config.yaml
n_kv_head: 2
activation: "tanh_gelu"
bias: "all"
init_std_down: 0.00555
weight_decay: 0.038
Each number is 128 + 32 x the weight over its row's rms, rounded and kept within 0 to 255. Layers, rows and columns count from 0. Numbers have three digits each. The size before them is the row's rms in percent of the matrix's.

# layer 2 MLP down (transposed), 1024x256, rms 0.0765, rows 32-59, columns 0-255
096:144106109161133098135035153172124115187112122126130083105109181093151098130135095111119067130075122122156131180129119114158121111114074167093058153122096176157096132112110143152149126090151127137061113104107150063127123147178104094120082085177121106087149080171113185150163121086174079122121090091116085115110196129143161133110159151174130160158109090101149053097105127132146172162134147145117133146177137137167047146136091156124112093079076116115131112116186087055155098111145123118115135153120129120158157117160109131116124122164091126146196094122128163078083127139153148144179134240141194146083103122139125141100087154170176089085102146151172144151109180097117178071141182129152124109151115175097122114140171141158183129181164091097100101127148139127133203120118123
096:144111112161153186128110157063185099126203155160087083167129162184122144094159118108130178148184127173154122120167139172179122120175121104144145083122082088073168100135122091169111098165138129105125109097095135148098079160156165147121108221136078146064134116125102127134139159077126143142141124175142105106126156178120118166139119087149045134101156100174103141076161170089083164140104109143110120119103070113094124113122083103111087139142099139079113167202142074132169158116179151186151104142137108150156088149104160123140100125155124093138070134145059102100152103149095089164160133136151142070106115169118139133111167059147170157130138119134075127055092084055126121128169124159058096099165134118193151161131150102128124093132128136100212117150134178141099159133125122
102:141162130126184160144153145134122129118145069115180170206016146014116066093154123096121071148138122161162075132106116079056174122176149142150129186106140117121074114139097129102180201136112148116188149105102151123094058162099090113112130134161093123142133104082122115087119143135105148119091183218094111177169082139108164067158189150161126107093167143110126061155091114110111126151135151121144162136149097099098121153136123099167127129103103160118127131125155158145151140130088144156120130126151121113173155159136130126113123107104160105180098057094137140177071134121115127147133143148068086127120167146117093208122098136119097131113110168115156161075173078112153156168151110106122102164129188144154175131174104128113171099091154129133125112129130115091099170138072094
095:167097153095169153125115188183125136140128171143162112179134141090116183113069088110101086151139089163093139098111120124103135154124118086078094093142135097145157123127138103086150129129099128115116108146162122188126148073132153175135170088158072104112149171178118179160130133115094119060138195057160104161168128094188077118119136107151134111180090075156138117157109100129131146075186155096159086140149168143152060098140167094156073115083106135126139114116138122140177179153162151163110119153071136113142157144164109082140127132116138144150127116123163126077081089124159128158088094130141121115041123154093095094175171143106172095143051164111182118166111087187173114115131074140123233115176086148155092097113151155086147092157112115127108152123116144103189136113053151
093:161123093154125103092103167171159149108088122113159138138154161119104141109133147141069091125145148099098168145125115185098185128107119192166132108109174089101159167131153092083090149157114143131153096164121146120121109123149114125151133103137064139081113196160168130120064110166085192160198104119104115129150084146154152083138088180149130070097179155063121128092134132107105143204078170152143103191143128153100148133135106129115043074136174160154108149127128201167098121142143092102114117188120140197087085071165096103126178155179071142112112185080131082074122104141168103175153114115161127172087117111122126080133143157102112111141113074121152144125149165090128140143097148145098139068114135181111159097103113150142185138131106171041117132095143131094159132115131045
097:108109085118121136156092155133104118141134137125164162178109118045158147130198116162121175147084126129120081107070081136142105144104047106091152103065116092109107129069135172182100068152143101132112175087117123063133125109156118145165116129149161120159142112121190175100090113107138173177100163097049148121132089106108119152113113141134124098104117133109128187143118133134165111130121076085129222154154099107112101133145086179111125127109128220163173118143126165131088060116135108095104132144118122166146081157141151190155071159069144117152150151168107151104161114174079114137104117135108186138150171160111221138151119118080093142113155138107155151164139139070175162076074149147127116122119104144076128077113136180208125115106113064139141131140207151129112129112161122
108:133216105121100106170133138092151083105110157103125174129199148144106140140141088129174140139088125130107164093132094109152140125118142096101111155192126120091108134143068129180075164115112144110183191184128071085073184139077101131168153171172103118153169143129114118111140063128111114133082129094106170143150132133154132193124144118146081177082127105119119109129121151071111168127123184147133027093163131124104139152074132158109120134161110157111158143178084132065154126174121124106163146112112183076166137095114117160114103138097102119114107127190097133081180116164122083143173107072118102167137142084069093164064104125136131111095093173184095132104099134107097136183144156107104207133151134141142121097073071151135164135136147104203081154126120116062142138133178177
095:155128105142081201060179097157097155090137104156166112097106164144109173165141173125183125117150185165105136089137077144100128131122146134137152137100126082113137222109100140154096116154132168168113130125177173151118115101146027132111094135169146170119183057100083155091109150061121139109071135194164169151153105103110110172133211120169072103118102134149100071128153130155185111145059125117122122152078117124171088133189104079110141141167128155128137050108124141092078134125133134097171098123150182145009094133137217115148105113168108120172141137129101136165150125117132142152141114119143139127132126163092130117118144197071125152071131130129106120154138133121038108164138094136093090111097130124133145137147123119128120132111097065123149120162132129147120099177133130
122:166114100088183144175119137099134123164166144157095105082082114140132078135096085193183125032139098146077128140146125119107141182127157094126186141103103110094145178137092159141147111158194203146117121143134117168153097099165158154057124122127169123162116133164119120088104184128099119103087113132060115120071113120104136143108108150166148112117103135164110164094121106159166054157129180126122114121105101094134109145168106092138144170118129178147098171082113183140122102153166085155110150162178139136159155129131084167083151109141142105150070129160102169139136129127124069127173158113154091140105111107093215064123125064138164089160163126092155159176132065124137200135125112083164166144124125096100111125138111164139184096126078114108018096121084113111122190166131121
106:119099176131112093143185101163129161172112157173111180142172104068118073187103127114125137092157126138175123112160099121082142069143119133118131130129177133085070172123073128187126129118069073101157193166151158112107116108138066151121121166128116100119146116163120107131093122144099177159154108152190113115066193160059100137129165116112120090084140138202186138126144095124151093065113130121107131130164119129107129150116065103138129159097198136102105149095182108135106041137114149090095140142145150184116131157110131110149171093196070065071123138163146140192112149131188146118141141091113071141140167141014125165146154167105160114127138116114137115156157140110125092119112053095164153105121116073135183125103119128126070106132131091123153097161130187143142149141121128
112:113126179127053109135175142127155135119131174111097167153126153150157166125133125131138150158105149131173097131134095081034110157139200159119195065126160126127081130075153107148098104192115084078125133168126071126068125157075141149116135124129099135092112088092081139127168108127152132138104081133107109120127103098107146136068113116123095141125118046146131083208129176176109135092124132138029173163087187182172123156186048161128160126130158150132091108187157102170092149111100115149194138090163096103138068113163121136152101129130135125211159158116164152159166098131169168099093087069143174147124120086135177125063116143116161150124070133214146079123123125128112143164128139085133156129123156140126095137090135103120124136096128127164126145116093126094130174117124133
111:144134097107143050059107078130146165120074037110099144097101115152123119140141148157178109122148073121106089184139123152116131146118129159141172072152102090106131119175118180075118110117163162132198155105141163112131118112109163181104086148125144170151110137168044144111123136092103090094177100119148140100103148138193176134147076149145121122085123112142150103126128148154153112180104151135070131149143066090110180081115115147116096111121145101059141113114169077190077076167144078188111115141120124147120095080127085196133129153169123128107124099148172096075137114156137083142190099183172145105147135087150101096190129077061116170178134138156143159129159121074125110209086103118101127125104144171169154141164161111183169152111109143136135186123129093144141174136138095
087:138099145134151159169085133153142150168145169081123131174116091092129123161077051131103118129187123109145132061117086112132121085089080125132133191132131134161129146142097219112160148147145087141195179125122116129135100062103157148065161120193128098127081113122068092144140171087152184121167087158125115078125140145099132081111119099121107135095133057115053140121109152104135143110143175124118177129123157083126131178185140151138102149127101111184105170126121143136162119102151153107126114129158118116186110168150144067124216144146116174106099104171179107097151133118117086138135144125146093148092089139114128146089102094120145061148179172153051122182109174128118116146110115124068119150086169112137171097115092190053162066163113171169144130096183170147093134114100162
097:121072150086135076078119133096157118140090163138164145097130148109137127116150113168136157049145170133143230127140099170089178144120092147170152162109128105119124151109029175143141115121063122123176145101150114158144152142074104102083051044172134143129080073147158174160115081173098113120137100165112074134129137102137100120163086099104117127124131117152119134160133155172134128221124130127115096105073146088132096106090131133107074081169160149094124121121146131101205085106110138113154140197118121168158170068103097167092151109108105130157166116150155136135110132113147144061129178087169084164143180130078101179111137119108142094190168156141164106131142154147092103089160137134155121109158102116132136053117154162154038127133120145105180152151155177133132141166142110
083:126157158120115169119157081109108170112115161095077136182121143130109129089119157119109154110125092128143160136119147115151124159178131215145114137131101131131115123122110155115116114126136057144103156115119169185114139134162117157140161121105099128165159109111102132140125092124134144146082148109161147152090160128090129088115138158155139121040175081117158113073132176097081099122196138092077065127149089183135119097130173130143123160137154098148041066146193095116163095109138149067070147181209109106143102157134056132127149138139149102171118127070158141118202168058152134085082117104162140202104093148085079083159141156160136127109087144132074112113103102167145145146192113097111107159145134167179163126164180148109054140124166070120087139104150040108114130180126130
108:094133139086156134134074175187138163112133145099091135114073147169157087195139163110183158188158161173061133142082125088128169152144197127110156114109086131057154090115056116142081127081114057192170095114094112118098110125144162098127151132155086151185085109153141208135040135135134139165099078095099121145166163151100125104126090196144143115154078149172127121133102085126105104137150094177117094131181078115167125173120072110109159107137099122114075059127150124121070094131101093141094106124117147137128129083126112139151188160105204113080115138140115141110110125159111102130126090127133108134067136145139101159100075143138119134112210130122190197155064162137152106102149146127115091138129144143098136162118148141138129169125168139146131139107124143175106199092153175
108:139159135177155109075103117099129121116024124124129104137129089114134124156161207120087132139105069148116131099131134190098124093197159067187117104097128133123141097091171096062184133142162129080108067170100120180115082148136093147110126096101163156087135183157178081129136114117154159101122142138140111110136137083115133143150100207132171089118109153127119116142106117095153177149074125118129107157126126175085137179112061073158098110077114110116165093152164091108100116152032111107100140055075127146138124150162128090150047148085191153099150121132124114131088121134167125137118172155131149130119175142173163090167108137067163134157106100117157091134108135152126176135120120112127112168141141155162181169112120099123181062148117165113156198163181153146154195102120119
105:115182067133143088158134156079120105100098108131028127154175109148145155111081158167139126078149147162187129117158113160124196139076149157141158074144126125142136152078142172106109150114141144107089117076084131181096164109131075133070087175082108115128116154096222144143110101123123124173088147139119136143141107113081179085137133135179086142129125139113122157118144129098092182132103092163133039096086156167130166131117110124142097156097107103141072183152126130124101142141079115134137060131152133145162137067134124102125178160173153121137121154127113156105125095159094106109139174148088174068075189220119159116119128104146126142135174139116123212091127093099164158105143114151076118150099087178123116097081152183130078137205120130125138095146138127094122191150159073
175:122100169104157090127105125157138141148128112104159195136135091084098170155178050170149133111095176074105035110136112137078119183115148161106144103134171159107112080160159186088123117122121106143161154107160171110085101112144187125174167109180073131110136191108149103114155139137162137130130126133117117096104121174152093080120091104181138141060128158159094169134135117142127088098131151089163139188190135110174169066158143108140126072163131107146133103105108141103145148156162157161142090118125141100157086157121115049173076071135131169099149090119157125116147105098133154151127119116161091135087106136153093156173158100163154158091147119077122170154107078143207156076153027138193071087117168130096104131129116068142079123158127134076120161115122143085184124107114131
085:078127104059101141161165074109120104153110189115132055139076149200110140122058153167119157101086099143079139169153117092150155159102147183083130122127151164133133143207115092095114129174134117135182112151124133065158143123137173076141126116169158121102114085136129160077123117119100119094131156139128148109135141142151118149172110146114097166172183184062134155115088174149135165107104161141136078135102125059137149157115120107145195160124090120161118164113109102157120094108136135083139125170108143104122109128194074107084151115087129135114075222167140193148094165110147135091057094172113142128144131140157114118058097102157130134104130112152138060170100130186214105142189166107165141108076131114110161114111145135071110129120075090115181187080111124131133161148126139
105:126106165060175192045169135099132065162139134133158084183135118188197134078108119086129107092103129119077160162065161188096166079138153095136124093095131117128134124136181133143132215133130091124148127126143119098173118126172119151080255109094160119136147095140117075140093149107165121139159136126089134179147113192161150119144116100147085135148171084126169062118114158116155084113169096108126162213157127130127123098160113124135143145124111099158128102088146194104145144155124118103115110150133180131103151078090157118117121158167114086099067103091148113107096138127135060157108133129148142153166121112164165091093155127112131140140160065149144115137094144048150115154097121138105098080120134110211160094100056098089131126117120132132100155143100113151159118196142130
087:163166124115145161126044130115165158125089157174099127107131058088126076175142112081093111159184136100077130194140101132086096133064158132120113138122112122114093044128099136086122149110101128163153163106120149154098114139156169176112170116100090203129115072139121112192125136118139109093162098141160104166144107069188160126197082123113086211124122070108141126105152122130113142138104129165124089113156128100144182140076169151156110131134128134158159145127156109144172117106084139072159153152140131163173176118134147151074181148117072118109106119132119106132119107127168139079170120109076119089178121153154135183151071072142138156125114068125164154153098177110130101157069144190176110143140116073177155157092109100095148102071184138102100165088177182153117132105159082
111:115162129104126180143162182081130127143162079155152061115103060133140157163130131177116178140116112046130124075161168137143154094102120149117104170128102123068126107179119076106101119145114140168136086177114167172108128176136138127135100116109191146129135150093135133093156143158201112137126178125056147135124142104111115145120092117099138124093107139104167101165134127127134124117142135093042083106117066060127119085134179157144177119145081142111142124130092131146205137090050209148130074138139109150159126119102122103143140147122182032133158133169134091151137105101082073164144121134118126099074100158148133145148136133102122095152127072178109124179154125088164153125127162135129163090083079123190078130092133083183102170181114204113117099087118163140190150172161122
095:177105191156045093125146138166115066174137204148075152190151195125125122124082114157111109160116139100127109115174179143127095135100105155114142092113135097093094135133132159153099110123126124136060079072105128110079101067129137118135128155144144139127159100195107123174087105156134145150106100168119112116191136138111098107087114151101063196170084125114146106129145135134139161132128040127087089176160105176123140095178124154069103129145084163145124119136133165084167130161101128189123157104147108187165114158167101109161122140151156074156134195092166123115087109092130086158151116101077171154134139139151133143114092091062095125153110072120128110132104137133137121121183166037127053097105129186146133200163092110131125120172106140131102132146185130095101173175146100
090:115117100192159128149108197208157174157161165164164196120150139105160102103134073136158138136147158204107103085132143150087137138072176147130121194139168154103110113109140121135087136103177100183065215141041093181119127102120138115145075112174159074119104126110083137096055138091135100165070121121124144117166116115107150130168113130108151072067106116142190141118117095141123100115103127122133050120098135156160125064156168137121117185084159115159141173109195055120141110107098117137109118073109128137107130123136143129120107166137107157158152145085105162161127153112159068145148137118098128111139136161099100169126148083181162148125140086083123109083141100155139163110078139132128098146112132108124124152134162147065172087196067082156093095142083118105132159181134088
113:121062098118091116122150167172200160140104080107092117168123131108141136084127122146099134129156097076103140126197183067129079145132161138136080112115134181079113128121190142138138075136084124107138157189139133187049106120145110101116078075092086170129168151115161095152100089140132148113121114091143085068138152144156096159128134171122124166107127087113114092122075148155079068141114089147098141111134161098141145134166122097110188070152172130142124160111142113161147197163097129169082089092055124087175171171153119084124149112155153117157130180064166177098144097128111178125168150123135094214166110081105166132087136056086099108109137102138151157154158080120095192156155132094149148163154162114125124134102132165097162189133166182145118141098112128136097125188119129
085:075112127118110071074134117119135077159109170135144124097108120095097062120139169119146099148104176044103103136165105103024096154158135166084163152126189087100156099075157121143130066109199180136114121132123133125152116178154132139187091063084146150100120088147099113100145207147096140080182116174119133155096200186098153156103149184136057145125109126115153182142077113124094143165103124061093124167112130130096151131120127158156125114133134163178140178150106132127129178114099180125115187144098099140070114122161093160084116184151149075155163121159160126145146143153150130146145130120153160125097122102156086148194157077098104138150067145082128141135162104093068131182104097123082147145087129109101119123141094148139115106131160073133117081130135159147117156138192172
058:141143151163140103164170108124138153142125107166137169131130167157099141090139203119089119107109111156161117175121108167183117102136145132178128184117189107182147120119111127150125120113087159123165149081099121157116096152162079122109142055143123132104127135149094113061127181178131167113044187160180131104185112132133160090134144138139107146101155121160087135112118072040110118150126125121142152115095131119158140133138124147075152201117103120080135058134130178172151132184165095092104110144129140137107134154097150157061201145108103131078145172039177083150171116118124141087097108118145084110134054129078071111072159110132156108074098133113182166155184140131141159084125091094152166175105102096063121148075105110091149203149107156117096092142149165112108092101111117
# layer 2 MLP up, 1024x256, rms 0.151, rows 33-59, columns 0-255
112:124137142098118056130143107188051149126046094072172158096144089092105104145104131155141088130075116090084154133075129108081138113104124103107124170141162153205090130118157159086163140083130149125155106151142107144183107077106094087169141101123179116210132143129143137104131115188145107097140107076123121140125109083093137075117145176099193156156142151043150130154116068141184088123168160088126120139165171164160136133139167117148132107117135110166163097054104210138090118149114097064126137113103161116124166122128117126098155133095101155119192136093187161143119157102154159105122138142074112199128143109164135117169106170135126125114134153122186108163177175173107118135079134086169142178110149167071121105116112181137171158128118128155039129106112082112165117116154139
117:150107115155086094112081122113142125169116197137093108087226125206116180157098127130126187096138122087108195109144127186180047108072089143115101113134105147146192135092161109134074077132130090139116130178120084111168189102154180139122110131093169133142144181154143155163151132154164100152155095040130134093075153114145113191109070114114149123180115121185111181117139129153165169057099102165117099117100169132151140111133155131114123109152144088128111116131071092091102120122159118120122096109105104153069129081109127131117138116133112144099166174160111162075199133124128127120130109146178185126119074115118151048150155106117162146163131091141102076147083146138148085102140158144108175091130064099096112126100178130159103158151106161145143106109117132152161079151188180
085:091152146111149131156179098102140056133119108139128105171203091109105182104080088111100107161153136129150122072105143174124135127204113057125121127159158096152117144114166093142141139115136160153093036108101120166172092127132138159139101131133169103129072169153122118125051102119114107145116170101099103150170108139120065146109194089130156137160151112118143070150063076118170128110162163143172120182175179141121135108123216098157131080153083166148132087103118122121128166114185111171132052116138111143125156202126152086137145174147093136155124069141084142132108112142107120161156108147127066130101135151148171152079075137098142185129092123127153179114150102191132176143123144185103121129123099188089087099097164143074087186146080140102064114106140088162144136129093131
104:101130181137114146146123113121082105146162141112117099124139126089128134129153089143096144077126133201151137105063177092192091119146108032117150143166143124140096118129107101161154173111126127103119133080086115157174110096110126151145136167110185140151135090055109107123186132121122093097054176156174127107125182091133095205118164127101154165167117072210118114152121139142185099045156076125146137092114137124149121136113181139162180182142089185158168084102110138107162162136096169158128101096119112060158166166112151140118081095090168135113151107162101163153110139104082170099101131174129144087162138146119172128060093064157129185077127152103120108137070083120160111130106116118148163194104114107135094152084114134090111135149107117193129130157117089174090123133106196
082:113131108113183174135133142143136105161130146109169123132072056149149053128154154161117189108140093184111164130067143143152167174123097110103159051116126118143102112146163162136134111132172106137133106104116133107161178093125084101132160131092115067162122086138141082123093094098147164163068163123135162103084134120171099121123085107144101096067145129111123119094111149117103161159135130113141151098152088082157121122169084158063169092104153185156209119134121164133142113108168151148094134149075110165166084172115162172125113179085094117183161105155129139143127106190072126079104152131102186135155146176138161194133133129080105133157203139098193122136104170063126150116064151168114083076144119142108100104128134143130128065085150091057106136108225127115154118080112120
107:116086206147099167157111180158151124096164125119145177059110131111116123133123121135110171217180203105140136098086162106078185146128129180137141154147086187132150156142137146140126104152106111103132121099099138112148155140175150095129124095147101110070174081088106100138100158155148134160198130184083168143084116162090101057135112172158135083106108178154121156125167117150088150144113090088186142162104126138164126150111141134067105177078184118139209143116146145116112160113150121099121097162116138160143134158087108089099142192098149082108064134085071083136140089122126153149080149146085119110087148105127179090112125096152085099172155099094155127163097104180158126098152122091171041144115078156063107113112168089178123135117119089121110112168158137171076116110134119
089:100124181103152108110104176084131121156093104196046107107154109107096137137157147182118149142128124059150067186134156129141093136162104075149153115159146139155162048147108148123128117125135091083141112121129082108112057144112191123124200096090119132087077080146118108175121172165083096133154135130130129134099143133104154112067071176139139132126119148131134125142114135086113094121181119135137116159153103143058102151101103202160150110115153114053203088134102139093117130112069168182093143164127139119193140123129147173075124094126184177111169170173123183174118122107157127148150114122124119184138115126137085131187139070139151062122120099081171147078132192161128124088124145080083127139087186126137142093103130147167113118139125188189160144104176136142161107167121083
104:149109097119146137129132162136124143134175107129124121133080134173131101137071102118136135098101122115099121146154150131079130150149147143065098145143163129093165184153108125137117144117154124209152103212077115166116070066181144137109180098126108124156139130132143082077164166122168144096119189139153116132120115089123178076165069136150123166136117095119052131119131088129063075143138125078134084142147087132151112146122093082123195166106185168207170137122162110137114100112140139151084116134156136136174128130089052147078099119106222117143116136176095175125148114140085044070187090111139175154118068112145118135146152120130088104111205127144121131116125171171141079143092094163145191172180067098099141144155092144137157121120160090073097100135071137145166132130113152
112:094134104122148130102061111101147107134188146134096074184076127196139152084168133107098169123137157131102117181114097120193128136116145145098140103085081168184171077146181155118159135109154166207127043142075111166153160141137184137148122104181121115163121138128120166147143144110115067097124118126081140112161055135176151106150118127135095170160071122057084119130084170110124152156110124166137122117118107102113106116157181164134135060157092146141128109137075180145155166139114106136148148126128158125098097149123123200067089135083176133203122125084155111115140092120075112170074110138126135125120116150224117072100113097111107150165123157163139087082092088137103175163135186171069080154165122137091075132166134133112175103172159145117090134131119121125113094098091106
104:109208157136131176146080111107182119143139141154117084106047094211113091117149132151139097035103098127075144103114159153176166101098020157104067136124138162115180098126160114096162158158104112187108104097123135191127175124214123104126129105088119104137107135150143175110082094140113087106142194159090146138136122172155125083162107137153159153130136125107167122075083096036133150148149126135183112145152111099115158122132154114108115111139133117127155158068088186124102084123159147136082113124121109158116209155165088206088138133137129169111115095163079137098123109114093164082135128158142156061102177121096116167198157112142110175143162152076141172117156120077139096156097155140158122120102146114113115087120133123153159098123145084130162114136124128132150071096111151
104:130122104173080155162174138112116139157099161146175184146168126104123095129138172149112118061125141100152107175164136163128169139182113109143095127102137121160118155115130100132124144160058138125072157206127131141112082121078066125106191097053057108072164104155167104108149078172138125141189053055210135090114167116080125188081184088109091171203130131134123126133121094169089135130148144101157110118167162149104085135132137097127086101161088168154128116174139154112096145109116142160065154087180126118105108121161147142148107108146116097165151140173109140171099142118130144100119110095123098168116069180172119139057125135090107148120115111121128138098156165081142185081169138118118101089175129075139129130137101126051096112203072118136122139130122102124183162119126154
094:078155155136136126109169106138126112091107098207137104103196160108098086111147198129160149175068177133098135181163175158145068167126156134156157095112117131083087138082215053116135127146082191108107090157126109155146121191138106037187129085159171149093151141109165141123108078192128102114145148109122136165155129100150141154126131174133124149125094183103192124153150115143141130098107126094164138129139142121117129096093090106131109140120191153091149099094092124106111158181121067177126092129115132091092100045111120160180059090113077068109123149089071093181094114174152110154108113141090145071160177114151131143149131141156122162089112086118162104131125067134148129114164145119196137151166123113145105198106156118142117119155131118130135085149065081110130122129147126
095:090144133148173172158125160135127118064125120167087152131167088141160131128106114097121062200151103140135091127101154148160123114114087142096095099108121150184110142133146105111155118112105092133081124113103196120147071103173148151184191207116202136127130172102118088052123181089140113124168128082117132110162147164190126104146177113116185136148100113109155126119154134099131127089130145121198109146131123096111125164150140123200109172087105140146134142136128142160072181186152116117137088108162095100116095225158137133111122144143105144160081128085104085095139130116120116191096100104104173097118095104166163077129102114171096131110075090110103173116087110114177168170081146152086157170097129176083115174056106115071190118117085096135116080156099091163111199141124138
067:088102154078129160150208103148070152107116196135125142106185175072068171163115147080099156084156070164140161127078144191158159151191177147172135128099167152155143136113121105110094136119087094150102155119093155191083095171160116173105121131103123148142078095075115085127160109120121153137159121109122158128108155151123109138110147176123127107082184105168135085134153160120087089161144129082086036158141106151116122145122173097085148163150143106144091136118139169133133106105144125071078142186140090175160135114134034109115120154124119083115144088078151128140210127135148123095110162095175153186110081152095086080104160122163124099130094155116126125152111129156137126158200098108148098146080105144198153140106155112148093139142131095098123135071094067189145110158146089
094:077123080164110140145116060166119231128033148076024093097146150164074148124186108130097112132118146180124100132137102133137140128114127171132110093141110086112148086144097141108117179110182117162109134048135151154114153112171107101138071126166146071137097133101200151107098131136125150155169165126110158114133187131089100108096100129098133159140142148156128172149156124128169121105115141181154072104206116150144153103179110130132178095145158097124127088135113167118124203194149128151122106106117149093120137170136166172098182140115118132075167100128123082135157090137158091170086078182124130127105120188121158108172125141138173169100137143120152164121093092081158134148094156149149130079075121088118123134141080146136123104085119163122099090121076162058107147116064185
115:141122119103107141203143151152136129147217104129102087116090130138119123151144092128149139143128168118118125131119102097151152168110095182085160101168148130164097185146078156183052137142100141139124183094192127064167141091125156121215112141149123083168120055072110197150141148129103067145138080127123131114108136134086119137094159049132072168106161083131164115126157138154143102133175133122137148122110198108152166108157164159063117159155126171118109146111082167122176149116215172126156105184149140104107138110093173170112173162146083112145113178137152115088149122144063117097133099114120092122100101149069090173080154125174119100090175163156098156085120100100151085122122153115116128118129129098105050108097128147130108200108115123137109089084069089148122072163136124
106:133112216129097183122152125145160114113136193151196082101109161125094105166173114150110140141154096095062125155102118126076095098125111071085123149166170142094173165161127069145134098154105094119155093136091084051121086162163173222111082122142174155110163091094065096059173209130141186099208075121175125117145166129164105144171143110099165111114119117119126105127144148174132138098132147126171150148124144135096098085133103137133144144167144161144163034132163111075137158160161135102118167146114129121134115197081094126128089140115124130121124094131144146137123099122151193133155099122118099155187052082120092129117125125126107101124102107127174088198127158113131067082121111078181147100189133096121118152130156079153138135131120124116113167175128098150097113116091132
136:107130122115165095187117129134125113125161122111127147098161100099139150138191064138162081110061151085117048150098093135081129135119125144131152050151186162142182123181138133125130112157078058103148166075216150153140121132146205139126134117201113134119118150126125124135183100157138089115151095149143142177136115153137041118096090101142134141105129143112149147162111107116161097149167155123161125151196160139163149096145130112123106101126104089123103112114107115101126169135084087154212056085132179150127120150159131069195057113160157158134127112133160164127129172117141169139118126072134082112078140167170034159138165100121185160128150112125162154156117117121197163069124094140146062091104154072128145097139133090113103111160152089095091142102124139081129144087143091
088:161146168184158114089119171162102143122161111174120170134172117113191164096181112082112097165179133138117118106110101178094095084145133103176132143128162119141140100063133113161147141132102122138101172074131153155143106132137145166089126199151133130125115188121138106152131156100161110113138142141067126149137134091103112139051136122119133137060095071183164144124183063076140074162130154128148193109109182164086073119134083125148092100171197080128118099094117182127082147135075102173148109130157099117138116124048214118166093100178119128120145082106141069124139104181081106150127103110115130147104108118141133125163119148080138156145125124121066195088103133116066158137094097185099126156096205122173088108130113106152156173125146160170071072144133100151132121113179113
089:129093120131145160107136094139064096095142103161209111171168126140172042117088119122133176134092137132104196073100146152133147111108087131134148135163182068145076096141109111174161197091123097155197140154113128121171130148097091143119176149111160065157160100122151087149101141123148098124166172143110139108128145141117160155149140137141123173128155078104089120146125138175109038121101125119136174170055125137143131120127117107135101158090152096142116056104134155154094070182140136137094133220090143131090156093111189117163125125150107161096083148143150134085090091141111099150119142187191123104171144157134212110084139122125168072169227080080182085119103115128100116093128148147096110132123126127181144124084076149127117073091106147132144127099083147133155093133142114
085:069105124115105100123213130177090104115097121106071128165126129161156150088185105153123135138086175085163100057113126098148101158089070149161107134183156144129070164096193079193130113132135092105067151139134092092116092178130114122107127104135178086124152147125136166081087156157094137092152169139089169070168135166119111112085160138183201127062162146082113109175136146172123154149109117126170158123093135154129078121189138171130129157135079157113108141128144125140068126168139171127168112144157132052150093164120160145152142102148149123152130144055142125084130107129102128103069130177144150144100123118104154121091186115089143172125118135092144165182133118157210135217116131124101149121123069125128150080116099106163130097127097103159150093139092101088079194137094165
134:130075125174105077134133114177149140139075178096122197149128176122100049102143139086159091125120154228147113217087076113115109186151130078127135094126157141207123165036118169151165144141121102090127148069129082084154088075103099135130178160140085099121125119157104104153116108106100131123116060145187126135132133149141130136153172116146151156146147119175121139112109124117106135148124153165202161117140191162131152194148072129101101124122131130144124130124143123125083134167174059104108182127099144099104122115149120171136146097128088220100104108076118168116127165163164177106127133132150136151145148080109114101110122094162124152105137178070139132088081121151077091135107121125125079165154157113097156114155101177093143137091157086125141156162131097117059103046103135
105:110138054108221141111121140088134164142144076099132109060106117137115126122165140108168144065111107126095103115095081111096171102154162086137117152164170111150152132135138088109166142121146175137169173132157124174147171159122095149135107102115106095110103113058180089135157120122152121104172174087122135127050106108108145147155132129158190072110166097140138127144132117113105093160118217153157115106088174098174091152118113088162183172133193133170140121150097131160100120114108172122087118159137164075074104077127173184113163123104095191106126043174080150138188145175114198129093129137142091114132127129086152110135086147174132124093162133133141181045138103125147145140078071203131150145111133066103105081062161124143099108098109131143131127138097151154126110084147135
084:110108115091154051104099079104104121165104116122140133136111171116109121095140151139093168066103140154150139115136113110130149092130142103115113136120147139080101107082098104085140131139166135164129194138152119112088148089125123108124081099161206095098138105143068185145142145100095108154151131116189130069109161134130172136135116152164161146142111139110120088211128143144129081179114184126078127144131113176150171094148161088198156187183182155147134190137157076143081138106115093083105153082121090123095135091134091151111143116114146076097132129190151086139119134114141087144171121125162134167130095151178097056100126100123151110110106126115112101082197129132143140130096143152103094143065214148171132229112160091064175125116102221120109198096109136101109177141177106
080:101069113142102126092139138158126181028068138117106098129142156055179102117113121169060164161103149062101143096128182094114127111123142117154139137132193146058099074119163144126124042094106153145170149106158120165083120108162111083113147084119142174104153133114133043136119099181084132121124109074154080120087156124150128095168151109116122117088137114101109089091087194155121074118144098128123168109106151134125105161123102140152214138113202156170109156142130131109104141172156145174034087160172139118140177126149143124163125112166153092155103152089122207084120129166108133145154199126139118165145131137086145116154121101081096161141152186116174121136154081157087169157147124129124171184122141100103126115128134151157146145117121172202173118153113142105115091133142170
075:117134118084162138061140128169069062105114154105080120107125115189056073097094160166071135100120139088117166151117117127111122097143184122151156161137174040112145141108111160137170110108134109110131171073142066110153066121130125105134108097147170148145110163128119139137075197152141224093136155165149184177110128116110109144109135141142113118118139161112107105143039145105118131170121132120079151142132110151143117101142133147125158141115142128126155143143140054121151102117126162096121192165104164150136147074105166112129076101126113116177144185161162153123075137100115100206133145170121130142075136174088147092195166146086125109201204140069158142145114193146094135134135152103098075089132096088099167113193116159149087088123163075147118128148170150123078170120136165
057:128189116172140078142146138156176132112124110168152105091164085163139069069166153130123118176099134165152160133104089146169116133091057230091092125099133100101172097167126125122181143175099162094121164188112118145079117095110118137146140176123132141125102118110058099113125137112145134104093082094063154171211198109167146122092093094117175167195146085147122106209195104136110098087111135092132096138133073061153122109143078134113167136090115179133160108121148144113145145106160057167107092082109183097062132122111137103100085123133139110141117151120102062109130084034144108100143103151192119102132161183137117117144125121143069084098121132118147163138151116160125126137167132118201156089127182103149094124145168116128120128114134138155122088134151129128128095132122169